Each number is 50 + 10 x the weight over its row's rms, rounded and kept within 0 to 99. Layers, rows and columns count from 0. The size before them is the row's rms in percent of the matrix's.

# down: layer 12 MLP down (transposed), 512x128, rms 0.148, rows 129-155, columns 0-127
# up: layer 12 MLP up, 512x128, rms 0.187, rows 130-156, columns 0-127
down129 099:70 60 51 58 56 49 48 55 40 47 45 44 60 49 37 52 52 49 58 55 61 48 70 49 42 48 41 57 30 57 60 63 43 63 66 56 60 51 37 46 67 55 48 30 38 28 58 39 49 47 60 56 54 48 46 61 48 52 35 53 43 71 56 48 50 57 54 42 61 41 56 38 43 49 46 57 47 40 45 48 48 53 52 51 60 70 41 59 43 38 56 61 42 46 60 61 68 54 60 44 50 56 35 55 42 36 62 56 47 67 63 72 59 78 70 55 39 43 57 33 53 53 37 61 37 64 59 46
up130 103:32 39 54 51 49 43 53 67 50 62 56 61 51 42 45 56 53 43 44 58 58 52 44 60 48 53 39 34 47 60 39 34 48 47 41 48 56 44 42 53 27 49 48 75 51 53 42 41 65 25 36 47 44 43 46 57 50 68 44 43 61 48 71 56 49 39 47 59 49 56 35 67 68 47 27 52 42 55 62 50 51 55 55 43 59 29 56 51 50 47 50 52 35 44 67 70 56 55 60 41 47 38 61 46 51 49 65 44 65 64 59 43 44 49 55 58 70 37 69 49 58 53 62 50 67 39 60 46
down130 106:68 41 61 36 58 48 48 45 58 53 27 44 35 46 42 48 63 46 47 62 53 46 60 50 56 59 49 51 51 52 57 48 51 53 42 54 48 47 41 51 62 51 39 58 45 47 52 39 58 71 46 54 56 67 66 51 52 27 52 51 40 33 43 55 56 50 64 49 60 51 62 62 33 51 60 64 46 51 33 47 64 49 39 60 62 46 46 42 61 54 69 52 67 39 66 34 38 34 45 61 62 48 35 55 45 38 37 54 47 35 55 56 44 63 27 27 33 41 67 53 53 43 31 54 48 53 53 57
up131 101:50 51 56 70 46 46 58 48 60 55 59 49 63 37 55 40 52 49 76 74 46 57 51 54 62 52 44 60 42 56 45 40 61 51 37 38 69 61 33 51 46 41 51 39 56 34 49 61 45 44 45 51 31 44 50 67 60 52 46 69 54 61 55 49 55 42 67 44 50 45 48 27 49 31 54 39 50 36 54 55 55 48 31 49 40 68 48 61 56 49 38 62 57 56 52 58 49 49 50 48 44 54 33 67 41 57 53 49 35 59 18 62 41 47 55 54 63 62 30 52 51 41 54 64 48 54 50 47
down131 099:60 53 59 34 46 52 62 54 59 39 44 30 48 37 45 63 36 53 49 49 52 73 53 45 47 23 53 69 43 34 50 43 44 68 42 42 46 47 52 48 62 34 63 29 43 53 59 38 45 45 55 39 61 51 52 59 29 57 43 46 54 43 71 32 62 41 47 46 43 60 67 52 59 49 58 57 53 66 35 42 41 59 48 52 50 42 57 52 66 39 42 60 49 52 49 36 53 42 52 59 62 58 45 39 54 37 48 60 42 60 49 54 48 39 57 40 58 47 67 27 66 44 47 67 41 51 47 54
up132 106:47 37 39 65 59 34 54 56 36 49 51 57 57 70 51 63 47 39 43 65 41 54 56 52 54 47 43 48 59 45 53 59 40 58 44 29 59 49 51 42 39 49 52 63 31 54 42 27 55 35 62 61 44 42 41 42 71 52 42 49 67 49 43 76 48 39 50 48 64 46 36 38 42 40 56 50 60 57 42 62 59 61 60 55 30 29 36 51 64 49 50 65 59 44 40 31 57 57 49 52 57 44 44 46 50 52 34 60 55 66 49 77 37 46 48 56 60 46 44 38 51 60 62 43 51 48 51 48
down132 104:54 57 51 44 69 49 45 62 54 22 55 34 57 38 28 48 52 38 48 59 48 27 38 58 40 79 66 47 35 68 45 48 52 49 50 50 56 50 27 54 38 44 55 44 46 42 58 42 46 35 52 38 49 34 59 52 36 57 61 52 54 56 47 55 52 39 49 35 43 52 32 62 51 60 54 48 43 42 54 35 43 57 53 39 48 55 64 42 30 47 54 53 39 55 40 37 61 44 51 51 44 41 51 44 71 40 45 37 48 53 48 41 46 62 51 50 42 48 45 50 55 45 47 29 48 34 65 31
up133 107:40 45 49 55 41 41 58 34 49 57 39 41 40 39 48 30 42 45 46 46 39 58 57 47 46 54 58 40 65 64 41 50 26 55 41 38 65 50 36 60 44 56 56 38 72 38 63 52 61 31 61 38 31 46 44 51 49 33 54 56 63 32 52 49 63 48 35 48 49 40 61 33 45 57 34 40 30 55 54 50 58 62 58 43 37 52 34 33 59 47 51 55 36 48 44 44 51 47 33 48 55 58 55 45 55 53 54 47 40 54 53 35 60 57 46 51 44 69 39 48 50 30 57 40 45 72 46 55
down133 115:65 54 45 52 65 58 67 53 49 48 59 53 46 61 55 45 49 81 54 50 55 61 61 49 56 53 32 48 66 58 45 60 37 43 46 30 42 42 51 45 26 54 47 62 38 38 49 35 59 27 39 47 48 50 65 33 59 54 45 59 51 72 47 55 48 44 46 58 50 50 43 46 56 56 38 48 36 65 35 58 48 50 52 45 74 58 37 55 33 52 50 40 43 38 41 34 43 32 52 38 47 58 54 42 43 46 47 52 45 57 50 62 39 69 36 46 50 52 46 51 52 40 68 34 48 67 57 54
up134 097:48 50 48 62 56 41 36 53 67 53 48 42 33 56 55 58 43 47 49 41 64 46 57 31 48 60 50 38 43 42 58 48 55 52 37 48 58 61 60 53 45 63 51 42 32 57 42 29 56 31 52 42 35 41 42 38 44 74 57 52 54 46 45 52 49 55 45 61 48 68 42 67 52 57 53 57 44 41 54 40 55 43 61 39 49 33 29 64 57 59 37 41 53 45 63 49 34 50 37 20 55 43 41 55 55 56 32 44 32 40 51 68 49 51 41 35 50 48 51 37 39 61 65 49 61 38 50 62
down134 089:44 40 51 36 54 42 60 61 51 51 45 46 73 42 57 57 59 46 60 43 32 52 55 45 50 39 66 51 48 69 65 55 52 55 63 45 33 53 42 41 41 51 41 50 56 31 70 53 38 43 43 52 42 36 55 59 63 33 60 42 47 66 60 43 43 42 55 32 37 45 47 39 60 35 39 47 52 56 40 53 45 53 36 65 44 39 50 44 42 43 43 59 44 67 47 66 51 32 37 67 53 66 57 44 46 59 54 56 49 50 41 40 50 42 63 57 59 71 64 49 61 40 38 29 37 51 45 38
up135 094:79 47 49 55 59 51 44 48 43 54 39 49 42 38 53 62 40 55 55 57 48 49 63 38 54 68 51 51 46 58 50 40 50 42 71 46 40 57 39 46 61 58 35 43 50 39 71 47 39 51 55 61 61 40 37 51 42 61 36 63 57 55 45 40 33 34 67 44 62 37 35 68 54 49 50 66 65 51 60 43 54 48 62 49 49 51 68 42 36 54 37 48 54 37 46 55 46 62 40 61 35 40 44 41 40 53 65 29 37 54 55 41 49 37 38 70 65 46 53 34 44 47 53 54 50 38 58 39
down135 091:40 72 47 59 62 42 43 51 48 62 49 57 48 58 30 40 52 49 44 67 51 45 37 57 57 47 53 33 66 52 65 45 46 40 47 37 62 50 66 41 64 45 56 49 56 69 38 41 42 57 46 63 37 58 51 34 43 60 45 43 26 42 52 60 38 77 59 54 66 43 48 41 51 44 42 41 42 64 52 48 54 42 44 54 51 45 56 39 62 30 62 63 58 59 75 53 57 47 32 45 52 52 63 50 50 65 43 42 45 43 36 59 47 51 49 35 55 53 62 44 40 50 55 60 70 56 45 47
up136 100:58 53 59 42 45 36 50 51 67 65 44 41 40 72 46 43 37 58 39 62 47 44 48 53 34 48 58 46 41 63 57 52 32 68 48 38 46 49 42 57 51 55 31 44 65 60 66 47 68 42 43 60 56 32 52 41 54 50 56 45 60 58 58 56 68 29 56 34 50 55 41 40 49 45 45 55 38 39 59 28 51 52 49 44 50 30 30 41 51 43 57 57 34 57 50 45 42 48 30 46 50 46 64 41 58 52 39 50 39 46 61 45 38 52 52 38 47 64 31 31 46 52 53 42 52 60 38 65
down136 112:53 44 51 50 69 55 28 49 54 41 46 38 50 50 45 41 54 47 62 55 52 56 52 50 48 42 42 36 55 32 56 58 32 50 72 49 45 38 34 41 27 65 59 51 59 45 36 51 54 43 59 41 59 69 58 33 55 48 38 51 55 51 28 56 44 59 54 63 44 40 55 30 40 62 62 44 45 54 39 70 60 50 39 63 67 50 42 59 34 53 43 49 65 49 45 52 63 43 45 51 52 51 58 49 58 47 49 69 60 64 47 70 53 52 50 51 52 32 62 47 63 48 48 73 42 66 56 46
up137 097:29 38 66 64 58 53 39 52 48 49 53 47 51 30 51 63 46 50 38 64 38 45 57 47 54 77 65 63 60 52 50 47 44 51 42 66 64 61 46 65 47 45 55 62 53 54 49 37 52 38 59 65 47 30 51 42 58 49 45 59 55 43 51 56 56 58 33 35 61 55 47 84 52 47 42 57 49 42 32 39 68 52 42 44 42 50 51 46 44 60 60 63 56 41 48 53 34 61 62 54 47 54 44 49 27 70 54 59 53 43 53 57 57 47 53 46 43 31 51 34 62 55 52 46 68 46 51 54
down137 086:55 38 60 49 60 38 36 58 41 62 47 41 55 53 51 43 60 45 66 42 59 51 27 57 61 49 40 38 37 38 45 45 35 30 46 53 40 57 49 39 46 51 73 50 38 46 60 54 53 50 39 48 50 49 55 32 41 58 47 56 33 50 32 51 48 27 50 62 48 58 34 54 37 51 71 45 59 57 53 36 56 43 71 44 44 57 44 55 56 55 48 67 63 44 41 48 50 29 61 52 50 66 54 71 50 48 43 57 54 56 56 51 67 54 54 55 54 63 42 44 51 49 32 74 35 61 58 49
up138 097:62 39 51 56 27 47 42 50 47 43 45 42 51 57 51 47 39 55 57 41 50 53 65 64 62 54 62 64 43 49 67 62 61 55 58 46 47 56 58 59 41 29 54 70 44 46 62 46 49 38 52 40 55 67 48 58 63 63 54 51 43 51 52 48 53 53 47 56 71 65 53 52 46 43 49 68 58 53 58 67 48 47 52 62 47 44 45 62 50 52 38 49 49 64 63 54 38 54 39 42 40 33 39 37 52 60 35 45 49 46 43 53 63 28 33 36 71 66 64 50 43 58 54 22 72 58 48 51
down138 093:45 72 46 48 55 54 52 57 42 54 44 57 37 43 48 63 67 49 40 57 47 57 61 45 45 40 43 34 43 36 39 41 41 59 42 53 49 48 37 38 68 63 49 49 51 42 40 41 47 62 50 55 46 50 37 45 44 33 46 42 48 48 49 49 36 47 55 41 50 39 49 45 47 53 59 36 41 44 47 67 39 57 50 46 44 50 56 46 58 42 55 37 46 52 45 50 67 56 48 48 49 56 42 58 39 46 44 47 46 48 65 53 42 68 60 60 37 36 59 60 46 62 50 00 34 58 56 49
up139 104:61 40 43 36 56 33 47 29 64 47 47 42 55 48 37 60 59 19 52 48 46 54 33 60 67 61 60 48 43 48 47 59 55 46 61 45 61 61 45 57 36 37 58 62 60 58 49 51 66 64 50 48 60 28 49 58 48 44 63 59 65 59 34 57 44 55 64 44 53 39 55 52 50 53 45 58 57 54 52 56 53 55 52 51 43 74 27 56 47 62 41 58 43 44 52 45 42 50 54 55 40 52 35 33 54 36 70 42 57 59 48 49 56 31 72 46 42 47 49 47 40 56 33 58 44 53 42 62
down139 101:50 45 53 63 51 52 32 62 32 68 63 36 47 43 55 53 59 70 52 72 60 38 64 45 55 61 45 47 45 60 34 27 44 58 36 63 52 43 37 45 44 73 48 44 52 46 46 46 47 43 45 50 34 48 45 43 53 50 33 46 41 36 41 75 63 39 58 57 52 61 45 50 63 32 51 41 61 64 59 39 48 49 42 46 53 51 46 40 39 40 37 47 56 58 49 50 66 45 43 51 65 44 56 72 31 54 40 40 33 35 46 52 50 68 53 46 41 49 50 49 57 45 60 57 54 45 52 53
up140 105:41 60 32 45 35 61 59 39 42 62 48 47 46 47 49 72 47 52 72 47 41 49 50 50 55 43 59 49 62 54 55 59 54 49 56 55 48 50 52 44 57 44 44 44 52 35 63 52 67 43 47 50 41 48 63 61 49 64 51 50 48 39 54 48 35 43 54 61 46 49 54 27 38 44 49 42 55 25 47 58 62 25 60 53 39 50 41 27 44 52 51 48 49 64 43 36 63 58 43 51 60 64 46 55 67 45 45 58 49 81 45 54 26 60 46 56 42 60 63 30 40 48 45 67 51 45 63 42
down140 100:62 36 59 47 45 69 60 68 52 40 34 44 44 42 54 39 64 52 57 55 54 41 47 53 49 61 56 38 33 62 45 29 55 51 51 56 55 62 38 52 42 57 53 54 48 58 67 63 52 47 52 65 58 43 42 37 43 44 47 40 48 34 62 34 49 51 41 56 51 58 47 57 51 64 51 60 65 47 51 45 42 46 46 41 60 43 56 63 44 61 50 32 47 51 42 50 45 32 27 49 35 58 66 49 28 41 37 30 48 48 56 47 62 48 51 46 56 28 64 61 58 36 44 49 66 39 73 58
up141 099:56 62 33 62 36 55 39 60 52 52 51 61 36 53 57 62 57 49 46 60 45 48 46 56 54 51 51 49 33 46 71 58 35 43 49 43 58 68 41 39 44 56 37 34 53 37 47 48 63 43 60 74 62 37 44 54 47 51 46 48 45 58 55 53 35 32 61 56 64 33 52 35 38 49 57 45 58 44 53 73 57 57 45 58 39 71 49 54 40 51 56 48 39 58 63 61 54 51 66 60 35 56 51 62 58 68 54 52 52 73 53 53 38 37 44 78 47 41 42 46 55 40 58 50 50 53 59 54
down141 089:50 29 50 30 45 53 44 39 41 26 33 55 65 50 54 57 49 44 53 32 51 55 42 66 48 60 44 34 41 58 44 39 70 65 52 53 46 43 55 39 60 49 43 63 50 56 65 55 52 48 59 47 49 50 58 53 42 47 44 51 38 55 52 34 50 57 73 41 68 52 44 64 56 33 74 49 52 58 43 55 34 37 54 53 41 42 50 46 44 53 37 62 40 56 40 34 45 58 52 73 42 68 60 57 33 42 34 47 46 55 47 49 56 62 47 40 63 35 41 41 48 44 37 45 43 52 58 65
up142 100:52 57 59 38 29 48 39 49 37 46 62 47 42 45 55 63 71 60 48 43 24 53 32 45 35 60 57 38 45 35 51 65 65 51 43 50 39 40 39 41 41 50 65 58 66 47 46 51 59 50 49 57 74 34 58 45 65 43 60 70 52 52 58 32 64 52 36 52 44 44 36 53 44 55 54 67 47 67 48 61 33 63 52 53 55 60 49 41 68 55 35 54 57 56 46 51 44 30 49 36 45 49 50 45 41 62 49 39 53 58 56 52 48 40 62 51 53 47 47 41 60 52 59 65 64 67 46 45
down142 114:40 60 55 21 51 40 45 55 71 51 46 46 52 58 48 44 62 49 69 44 44 60 49 37 44 46 33 53 48 46 34 53 56 54 28 35 60 37 39 46 54 50 55 47 48 55 53 53 40 46 53 44 40 72 52 47 47 52 43 76 67 54 44 31 67 61 45 29 51 63 53 41 44 52 37 39 59 44 57 48 42 45 44 44 71 39 63 54 52 50 51 50 52 51 36 52 60 23 34 47 44 34 51 55 51 45 45 38 53 51 50 41 29 69 60 59 61 41 48 46 47 43 37 50 52 59 51 49
up143 095:41 53 54 55 63 46 60 48 43 43 36 53 53 37 51 61 53 57 47 62 38 46 64 44 39 42 65 69 61 54 54 57 46 54 67 56 63 68 42 58 47 49 38 65 59 34 70 49 35 45 35 56 58 52 42 46 49 62 65 54 44 24 39 73 46 60 48 39 50 43 44 39 53 49 59 34 41 54 30 57 70 63 43 63 44 65 61 54 46 37 57 45 42 51 61 39 43 63 49 57 57 55 63 41 44 51 53 43 44 45 50 65 41 52 70 48 43 50 53 26 57 39 58 52 38 57 39 52
down143 092:67 66 56 39 49 61 44 26 52 49 42 42 38 56 49 50 44 62 48 58 62 49 52 59 46 43 44 39 62 56 47 46 66 68 26 34 35 52 52 40 47 53 53 45 43 62 65 51 49 41 49 57 46 53 51 48 45 58 52 66 66 58 54 41 65 54 45 44 63 53 54 56 68 51 64 48 67 56 60 49 32 55 66 47 52 59 49 31 64 63 59 69 59 46 43 50 36 32 45 52 33 64 49 33 42 32 47 54 38 66 42 55 48 44 51 47 46 58 64 50 61 72 50 38 40 55 46 49
up144 103:48 32 61 64 39 57 57 53 41 60 37 37 57 49 65 36 35 51 51 41 59 51 53 50 40 51 50 45 62 56 38 57 57 65 68 63 49 49 47 43 47 54 50 58 59 56 66 33 54 42 39 53 32 44 52 53 47 50 44 56 50 48 54 60 38 48 57 63 68 45 54 57 34 58 32 38 37 55 45 54 53 39 52 54 37 66 62 48 64 54 40 55 50 37 58 49 50 43 66 48 31 37 44 65 46 50 62 55 62 75 72 46 38 45 44 34 57 44 33 62 43 61 43 46 43 49 75 48
down144 107:45 51 49 52 47 50 44 49 65 47 56 57 58 53 54 54 63 53 43 60 56 38 53 49 67 38 47 58 59 56 61 70 54 62 59 59 41 63 51 35 49 66 51 45 59 44 37 53 41 36 63 53 37 68 60 47 58 66 40 46 49 49 37 60 67 58 70 57 53 41 37 53 44 52 61 44 25 53 61 39 61 42 56 31 64 35 51 59 37 27 60 41 62 54 53 68 43 54 50 61 53 53 78 47 35 51 58 51 58 51 58 39 48 48 49 58 58 54 66 34 34 53 50 66 64 46 54 49
up145 113:40 71 52 47 57 53 47 49 56 61 59 64 49 65 65 54 37 50 59 59 53 51 53 46 41 44 53 23 51 43 53 46 37 34 42 40 35 51 49 46 57 62 63 57 51 45 49 34 47 48 42 62 32 36 63 59 57 57 35 40 71 55 52 67 58 52 56 49 48 44 65 28 65 40 41 60 56 53 38 57 58 57 58 63 44 47 41 38 51 48 40 40 62 56 55 56 44 56 65 55 64 63 70 44 37 52 50 41 56 34 50 32 44 47 53 64 69 55 54 29 35 58 51 51 39 42 46 46
down145 106:44 38 56 50 46 56 51 42 31 32 39 53 59 38 48 56 52 52 22 60 53 62 30 59 64 59 59 67 41 56 47 39 71 48 46 72 41 56 39 38 48 59 53 31 46 53 62 51 71 55 53 59 57 42 52 53 53 51 54 43 54 38 64 43 45 37 54 63 40 69 55 62 45 46 55 53 38 48 27 45 22 58 49 57 49 54 47 45 52 51 33 44 41 43 62 61 46 61 49 39 50 48 58 53 29 55 41 42 61 55 35 60 47 67 62 51 39 52 47 47 61 50 52 49 60 51 46 51
up146 097:54 31 59 60 54 56 32 57 71 49 52 52 39 51 44 60 50 33 36 57 65 48 42 52 37 55 52 62 45 30 39 40 45 52 51 60 52 60 46 47 59 44 45 37 53 40 52 42 55 48 40 54 47 34 45 50 58 50 62 52 36 34 28 30 61 40 53 58 53 33 37 57 42 43 28 48 31 40 44 55 50 57 53 51 51 64 39 31 49 50 41 46 59 62 46 58 40 40 49 68 58 38 42 43 54 54 58 51 51 36 51 56 54 33 44 37 47 35 41 58 26 49 56 59 64 43 73 47
down146 102:58 49 42 40 48 55 55 39 43 44 51 44 69 41 46 50 55 50 35 50 34 61 58 43 66 44 43 46 51 50 44 45 46 25 41 60 46 54 40 61 50 53 52 59 49 52 64 65 25 46 40 56 58 49 48 60 47 46 44 73 63 53 38 49 72 69 41 58 52 62 35 47 42 57 64 62 56 34 63 54 62 63 40 49 56 51 53 57 30 43 48 51 26 45 36 57 46 49 47 53 56 49 61 35 49 54 53 69 60 38 54 34 47 55 32 61 38 44 78 56 47 56 58 44 41 46 47 55
up147 099:41 50 39 55 32 58 48 69 57 57 45 50 41 66 43 61 49 44 28 41 63 49 59 38 57 58 53 49 60 55 47 68 33 63 59 62 69 46 36 44 32 48 54 43 66 52 34 35 65 37 56 77 59 43 53 48 59 38 69 38 53 43 74 43 41 37 45 48 67 59 53 53 51 46 50 58 66 55 50 40 57 41 51 44 44 39 46 45 48 50 54 55 58 39 51 45 60 52 55 33 62 53 55 62 26 60 50 40 46 57 61 56 56 50 61 52 42 51 31 44 50 54 48 49 57 46 60 62
down147 100:47 59 47 46 41 64 48 40 50 46 56 54 48 29 52 41 32 60 62 46 47 54 52 65 58 57 59 55 53 43 43 63 51 48 58 38 54 48 48 52 66 73 59 57 47 43 59 44 67 47 46 75 58 51 50 52 60 40 29 40 45 56 49 41 53 63 63 59 45 46 45 41 42 30 23 46 35 58 46 59 43 44 34 42 49 50 47 32 41 64 53 41 45 51 57 47 61 60 46 59 54 70 38 24 48 44 30 56 56 48 47 29 51 40 56 49 41 60 52 43 35 45 65 50 43 62 43 39
up148 098:57 49 63 40 64 39 68 56 62 53 34 47 43 39 41 50 62 62 53 62 36 56 35 62 52 58 44 56 51 47 64 57 41 54 67 52 59 49 56 46 43 46 27 36 53 45 49 44 56 43 55 53 47 46 55 76 39 54 53 64 66 54 58 51 39 46 49 62 52 49 65 56 47 59 53 41 41 44 42 67 50 44 50 40 53 58 64 35 70 57 49 51 60 57 63 63 55 27 34 44 45 53 52 28 58 43 46 48 29 50 62 50 46 47 70 47 60 63 64 39 59 55 41 70 52 59 37 60
down148 102:64 67 52 59 47 55 37 27 40 54 45 46 35 35 50 52 55 53 39 48 51 47 43 59 48 48 53 47 68 65 47 39 52 46 40 50 47 39 40 47 40 47 36 30 43 55 37 54 60 52 59 52 65 59 68 50 56 59 55 49 36 48 56 51 52 50 44 66 42 46 59 61 49 63 59 73 53 45 44 63 31 52 39 36 59 69 47 51 38 48 39 47 59 59 47 48 65 55 58 37 41 63 49 61 56 40 53 48 66 59 65 56 64 66 39 35 49 59 53 49 64 65 31 53 63 58 52 77
up149 101:58 53 52 46 63 47 58 57 62 45 44 47 39 40 68 38 34 39 58 48 45 62 36 33 62 65 64 67 59 46 55 64 43 65 51 52 61 25 45 49 41 42 43 65 40 33 44 40 36 27 46 45 64 48 75 49 39 46 58 38 51 36 37 53 46 54 40 50 41 45 60 53 58 44 44 53 53 63 61 68 48 56 47 34 48 40 51 33 58 55 55 59 56 37 44 28 55 58 42 55 44 45 36 45 39 45 58 58 58 53 47 42 40 47 42 51 49 37 46 49 49 34 46 58 41 59 65 36
down149 096:46 45 49 42 40 39 46 54 50 51 53 59 42 54 60 55 64 64 51 39 53 37 65 65 40 12 59 43 36 40 43 49 59 42 42 61 47 60 36 46 51 37 41 41 56 56 61 46 65 50 42 50 46 62 28 52 50 54 61 48 56 64 52 33 52 33 61 62 64 52 48 32 51 46 46 53 72 33 41 39 57 39 53 58 56 44 61 64 48 47 49 47 38 50 61 62 53 48 57 56 67 53 56 53 52 45 37 52 36 57 49 61 44 61 62 55 59 54 62 51 57 57 65 58 40 46 19 53
up150 098:55 54 44 37 46 51 61 66 56 54 56 54 51 54 56 45 56 42 51 57 43 40 35 45 49 44 40 37 56 46 49 51 48 56 43 70 50 52 45 64 56 70 60 73 52 37 63 45 58 50 57 35 67 44 63 57 47 50 52 35 59 47 51 77 35 53 50 55 46 44 48 54 41 62 50 34 58 73 37 56 54 56 39 38 57 38 60 56 54 77 52 60 55 38 42 61 50 64 51 58 72 53 41 39 74 40 58 56 44 64 53 62 64 52 40 37 57 32 48 44 31 48 49 53 55 48 51 46
down150 093:45 59 44 58 51 47 38 46 47 65 43 61 45 67 51 38 75 53 41 67 47 47 63 36 45 63 52 37 71 58 54 39 46 53 49 55 46 62 37 43 49 45 42 53 59 53 63 41 46 41 52 52 49 71 52 54 47 43 49 36 46 44 48 31 50 48 31 36 37 43 42 31 41 43 59 63 54 37 44 39 39 40 55 58 57 52 39 51 60 41 54 51 55 53 73 55 53 61 59 49 34 62 49 47 59 54 32 40 50 29 46 57 62 62 48 62 53 72 31 59 55 40 34 37 42 36 45 47
up151 098:61 44 51 48 35 41 46 49 53 55 42 44 70 47 45 35 67 66 40 46 58 41 58 59 39 61 43 35 62 46 44 58 53 43 44 57 66 49 65 61 48 36 63 46 54 54 62 50 40 65 38 51 28 47 55 64 58 46 42 50 44 75 43 55 24 27 51 58 68 53 64 54 49 42 50 42 49 47 43 42 47 61 50 58 41 26 46 44 53 60 48 64 65 58 36 48 42 50 51 50 44 71 63 51 49 54 62 50 51 48 62 57 31 48 41 53 60 54 55 43 38 64 51 47 64 47 32 41
down151 096:56 49 59 31 52 57 35 41 53 61 55 43 59 41 37 54 61 51 55 50 39 44 64 54 32 65 40 52 47 49 62 37 40 44 42 44 48 47 40 42 45 38 31 65 62 37 50 67 52 71 51 49 61 55 41 45 62 44 39 42 51 32 51 43 14 51 37 49 33 55 63 55 44 49 35 57 45 44 57 59 46 48 51 51 57 53 39 49 41 53 67 51 42 46 39 39 48 51 55 57 44 38 51 39 61 60 35 46 48 44 31 54 67 56 35 35 56 39 32 71 59 57 42 42 63 49 53 55
up152 108:38 55 53 52 57 61 37 56 42 57 35 50 45 41 49 55 62 56 60 57 66 54 49 47 45 59 41 41 66 66 50 46 76 65 32 58 72 34 40 56 60 49 34 48 50 56 56 56 65 46 58 66 57 41 53 59 50 61 63 59 47 48 63 46 63 44 37 52 59 63 58 57 56 50 41 51 36 45 44 40 66 49 27 55 39 50 49 61 58 43 39 52 47 53 40 65 41 68 27 39 44 37 50 45 68 64 48 67 45 44 39 52 62 43 42 48 60 62 48 56 53 51 54 60 64 51 32 58
down152 103:44 56 60 39 37 59 47 41 59 47 37 23 44 62 51 55 45 69 56 41 47 51 37 44 63 44 43 35 51 41 30 53 47 57 39 45 42 48 53 44 35 39 59 48 48 34 65 58 62 70 41 52 50 50 61 45 47 56 35 58 46 49 45 50 50 36 57 65 41 58 35 30 54 61 42 47 48 37 58 49 63 43 48 55 53 58 48 52 52 60 47 65 53 19 57 29 33 56 57 60 39 58 36 61 49 52 57 57 54 53 37 51 54 76 53 29 59 39 58 53 52 52 40 47 54 48 56 52
up153 096:64 39 43 57 44 47 46 55 78 54 44 37 58 52 42 41 55 51 34 46 42 65 61 74 63 42 49 42 56 41 56 38 58 55 59 66 56 47 44 40 33 71 56 51 42 55 50 53 60 27 48 52 50 39 46 37 52 66 64 31 43 53 32 46 42 37 62 54 39 53 47 51 36 38 54 37 48 46 64 53 75 24 50 51 50 48 49 43 37 46 55 50 40 35 48 54 68 63 36 56 57 60 53 37 47 43 47 44 46 41 44 48 52 41 29 48 62 47 43 55 40 49 40 47 45 44 57 52
down153 097:61 62 40 54 52 51 71 44 52 36 41 58 32 46 66 45 61 44 67 54 53 34 59 59 40 44 50 46 44 25 45 61 47 51 31 63 54 49 43 67 47 49 60 35 39 45 61 47 27 53 32 48 64 64 55 45 60 50 32 38 42 55 61 60 65 60 40 53 27 50 44 46 26 44 54 49 43 40 47 63 46 47 60 36 54 55 56 46 69 58 58 53 46 56 36 47 51 58 48 46 46 55 46 42 52 40 40 62 46 55 40 55 44 40 39 68 38 42 63 47 40 50 33 55 41 56 50 60
up154 099:46 31 48 62 41 58 38 48 69 49 60 57 52 43 35 31 61 24 60 63 33 47 49 55 40 47 63 51 58 63 60 76 45 51 59 47 43 44 47 49 57 47 64 46 51 53 46 53 65 57 53 45 54 43 63 63 60 59 49 49 57 54 45 64 59 46 42 39 66 42 51 40 48 45 32 29 61 46 63 58 65 48 61 69 49 64 62 43 52 58 56 70 67 40 64 54 35 58 47 38 52 50 62 52 45 67 60 45 41 52 40 52 38 47 54 44 47 31 41 44 51 46 66 46 39 44 57 47
down154 092:53 50 41 58 42 55 50 43 40 54 58 54 51 34 36 46 52 43 44 48 67 47 33 52 56 44 65 33 48 42 42 51 58 62 38 46 58 51 45 61 73 48 46 59 68 44 48 44 52 42 47 55 62 54 46 50 56 55 54 56 41 50 49 55 40 41 49 49 62 59 55 50 50 33 76 32 59 45 40 48 41 48 33 45 65 52 45 41 58 52 46 54 53 30 37 50 41 66 25 47 62 62 34 38 75 51 42 59 52 61 32 68 47 55 44 59 44 56 33 58 34 38 66 43 51 61 46 68
up155 097:40 26 42 42 44 56 53 47 43 47 50 38 41 43 44 48 52 32 42 53 45 69 53 51 45 50 58 35 51 68 38 50 58 55 36 43 44 38 43 39 58 65 57 74 45 21 47 42 46 42 47 70 37 42 55 53 64 47 49 65 44 51 47 42 45 40 52 59 58 46 31 52 48 57 46 41 37 40 57 42 41 60 40 40 49 55 54 48 64 42 39 42 61 39 53 65 58 60 57 53 47 53 54 32 55 71 59 37 36 53 41 49 49 56 55 29 56 47 39 41 35 61 60 50 54 50 23 38
down155 100:64 37 37 44 53 61 55 50 30 53 52 52 34 55 49 50 43 46 49 42 40 46 51 55 58 45 59 48 58 45 56 61 48 49 46 61 80 64 43 62 44 47 40 51 31 70 45 60 57 52 57 50 61 48 53 36 51 49 60 48 41 47 28 76 36 44 54 51 58 37 25 55 33 73 48 52 54 36 67 51 27 57 54 50 57 70 48 55 49 58 71 51 44 63 56 48 33 60 48 55 52 40 47 56 40 53 52 50 55 56 52 59 49 34 47 59 56 53 64 57 52 44 53 67 39 38 54 40
up156 107:40 49 64 28 39 59 37 50 55 34 53 44 48 49 39 65 47 44 53 32 52 57 28 36 72 62 68 57 41 70 45 51 49 45 60 57 70 63 60 67 43 39 47 58 49 38 50 46 49 51 54 50 61 50 34 73 59 46 44 59 65 44 70 55 58 47 37 57 49 42 52 43 61 60 40 48 56 52 46 58 61 50 36 66 51 50 49 41 56 44 65 55 37 52 38 70 52 42 39 58 44 46 63 50 66 49 45 48 47 53 47 55 59 34 39 40 55 60 49 64 58 37 41 58 45 47 32 53